config.toml
n_kv_head = 2
vocab_size = 8192
tie_embeddings = true
parallel_block = false
init_std_up = 0.0254
optimizer = "soap_variant"
beta1 = 0.95
warmup_steps = 200
final_lr_fraction = 0.0
Each number is 128 + 32 x the weight over its row's rms, rounded and kept within 0 to 255. Layers, rows and columns count from 0. Numbers have three digits each. The size before them is the row's rms in percent of the matrix's.

# layer 5 attention value, 256x256, rms 0.125, rows 44-54, columns 0-127
087:139104124141134135127076172139155154081153135085070116140153108183115089187160134103138122165093185172079114160127141115128159142114064121149156139112128111116099071125068172139137073115109134180112087109147107149158114148145137098092068114192144089116164126149153125131092069140175177123053128134153153111142079100135081082100137081166129100157095100148137152166093088123060143103136
084:132065159143151171199106136156150145152136109141144143149134107138196099114134106130119115139121187122097110117137148143122157116076170112088133116225124152145084094101119148113145111098144165109187088148120125067116080138169134104148105120136149061090145178115133166172099137144133161120165082136090112169106061075101156216184162113144146100112120092194169199143143165121093147140152
090:095124087082150125138098130075123121102159143119100146130066168180135061143167111168139094130166142069053173135125134091105172081153157055168020214073150105113125105160155133144137095096093132110136185125139130146164163151142106151112121142101149181140137095109147076190147137147103119106082096102124141091182149136073133151098163092099151161039173136145105131152107076151117127120121
094:144157183115112098075160200096120099117109146124197127127087115107181158182082112164175133125123105142196174178102130139221229128165151126169134153182091076181117192097132104138091153193151133135105081148185089146100156126128065165157117136088112185110170151137063163140097133114129087118138121133115110136104129127136167097154128116130148177137086122106118136121148103134085101192092
098:107117108146110154191085131141173098188153091099116072176095133142101209192102180156193093130101105145076125164115204123124093173139117147118175109160146110140149162149119119124084092149096115108140090123166081071150093142146157138166135136114134154174118136113091118139052197154127099163150158092149134104093131153104147106153124132134084145085082134142198162110104106132156123073169
093:109163174162097150132117144147130129127183142060158185108123066172068137187121149129157164117163118112129146129102115148097086130115181105097107160139104164175198089113095112149111167180152106136099158201154065163147124050177115086107138107147101084113139106097101129148100139142139106131084217147140159092136106151164130173116160095123119137165152147147145109144098122132176102177146
091:142124168129106080159161150132166099123080087136129118128149158101158112175116093139164131106162061141120101111113150103126193154147144102115116145129129116092083146150146108159112074150152170103152149087137155025096118184136153075169143128111143087172139116075123070126099134147092095205114146135127124109102141180104123137155201081140128156125099112126168162063120168100097193123099
102:184205082139094181165128151115197091151095186152093112138095122073051122102095156098139184116062135113158108105081126179079100132139103146093152129128130131089191110104142099121131133163128044129114148132152161148204131120089154169117150152100133167171129157158137141124106127157114086133167140160145127121056112143153117165140136141133141153142152130149181146150190136108166131098182
091:175137176129108118165134144133150153189164157112186157159116175151186126112124135071087139100161129123156113126134156149121142097139073115133091055080098132094102083137109117131135118094085135164068112090124113220131129123106099093149112114104082188116113202168168150158190220149145153130122135129114148142121098098119153085104164125090064147114101142139120147086147073119135119114137
092:168152180127100107077117151135156138099115108197112073136055107127088098136242152118118119118142120127141119110145148150126130133126169100123104113075137131092092120106050130135143156088157071146138089138126158144112190135202163186089074124160125175087155129174071129102165123081086082157163164112160104123096063130098122132099128148114093131129163099138086123140168086161103116130144
093:096126100177212169161090095131147135132130142186148139158132094152151140133147129103063070118085144147165140149147131147087064110085152145134110188140117109137135152137146108141125115074159093119136139087104154146095121126116177117113140171181149154124129093158143097112110169137169144085174003120156153158140131098089137141136144140121146091153152133130118154095135122124132059085120
# layer 5 attention output (transposed), 256x256, rms 0.174, rows 44-54, columns 0-127
093:176080131165197137122172116172083134152187133122149139153199162121126064101145121094105149120134135185137088073049116133153142184127156147126121115117127112121123195115120145150175124140152120143151130134074115124121106137094120108115132123163095143139131135119119118136128148195152128087092146104187115114135146122196114125199145167147104116103123164113184095205070123117110116097159
095:113090128117133138078133108192157110153104100112134128108151092123100142142118117143147149168101132129135081186102140125152136126157121129131162112062117135196149176133138143102120128095112141086107117189163087120184128093128172085166114101092176101157124123112106125120106158143114068107107135123097096094086127129142126133131126184153167104139119077094173174154094129171169154124111
097:135161105149149108171093124117085156124071075132122177127128148132134120142191194150084135125158145145120073121111125095117137142094133135132091110156105125097116123140092153140175092167095177129091101105142180145177146179102164102128131153166124143164136131117130110126139050170137156134218065151142202178145175072109159090137144141142173128070117114074141117156160092059071121095138
099:121123185124157140148197109175154140156110148124113145070118106167086132131184161167160185119124116077116192134125146103144055138151125151141118113159137108162169127137122176101096150140144122143132118162135118136100085094138123147136072151034066185140145156126116152060122074093126137105127178159087162089089099114142118148115164102058170093128114070192146135155133142128106118055163
099:078107144144175149155126112144183117074104139138160115147140104118124099152080097165142072143143184135128164176165162118108112124091096121178108137170129094172105150161114131091166157044155120116168138125038176096129073161083129111053124117126156105140136105175124094160196199082152103130103089112128101120124143100145095152145159117170169107193183154107158110104059097075080117085104
104:149166213085144146060077130092093144108158149087134103182120173124048094156145120110143093174108120119110136150137037035119184112073154119104118136068132163088135078140154162147101142164164117095124074136110083078095150158100127144078102118134135145127080097146157099200170168164167124123140137141082102173150144143113146113176132098097128139162159139151165091102069131100098192126177
096:163080141098160156138111097232118131079149138071105093098175072155109159170085086136144142116150137160057112178150154135103061123088148156167141122192137168139098133136142133123071119113127138125130137172166089140179136128068126097113129150138107169111126085141174162110146128143084192147119196121103110185098114133130127137153170129150154109105156137146149059147142143146096116104155
106:096147138099142149070078131069107100142083156142115115128117137129098099190106128115094058156170107147141108128150198123052139096176133101109080129116151121081152096155127187150159120111083131104133109127129155129137125168118108152090186145099066138077132088170129120184192181127112117101098087154106103094129103144101104105143129101114180123132111181091104131157102138170144120097116
100:198107103112139155089145091113194095118114080172160153123155149121096156109077113131134102166093093096154122135116103135176180090092131153089178170142083061087108059156109194092135150148107127185145074164086124139066160136136105132138157136071105125154212112122076095139201112129147119163135078157170143112135130124123079112064128169189117100111166181179161154101080120104123122113119
096:135136107096210132155141116119173152148086130083131152139142109091135073155135144060136150111124113175115145189118130141061192158113123126114147082137127178119141112081150098107080058122141180157121099098182184118106124133180153161165132198138084175061157126175098132130091091088154175127143085122122136184098105136132149091111136146085089123100088083066175167119107163093138074163119
096:083124126129189135127092058116137077145136126161164145115179134122095146153144104162099092155131097099148117106084081126095198125142140099168165119127140118161109140109136159100105110085104137077121083099116133103109080129173112142102136155125196126114097188176095127109065161133127198131154160117117145086133130112093144165120186135104092153107159093182088148110134141135147059108099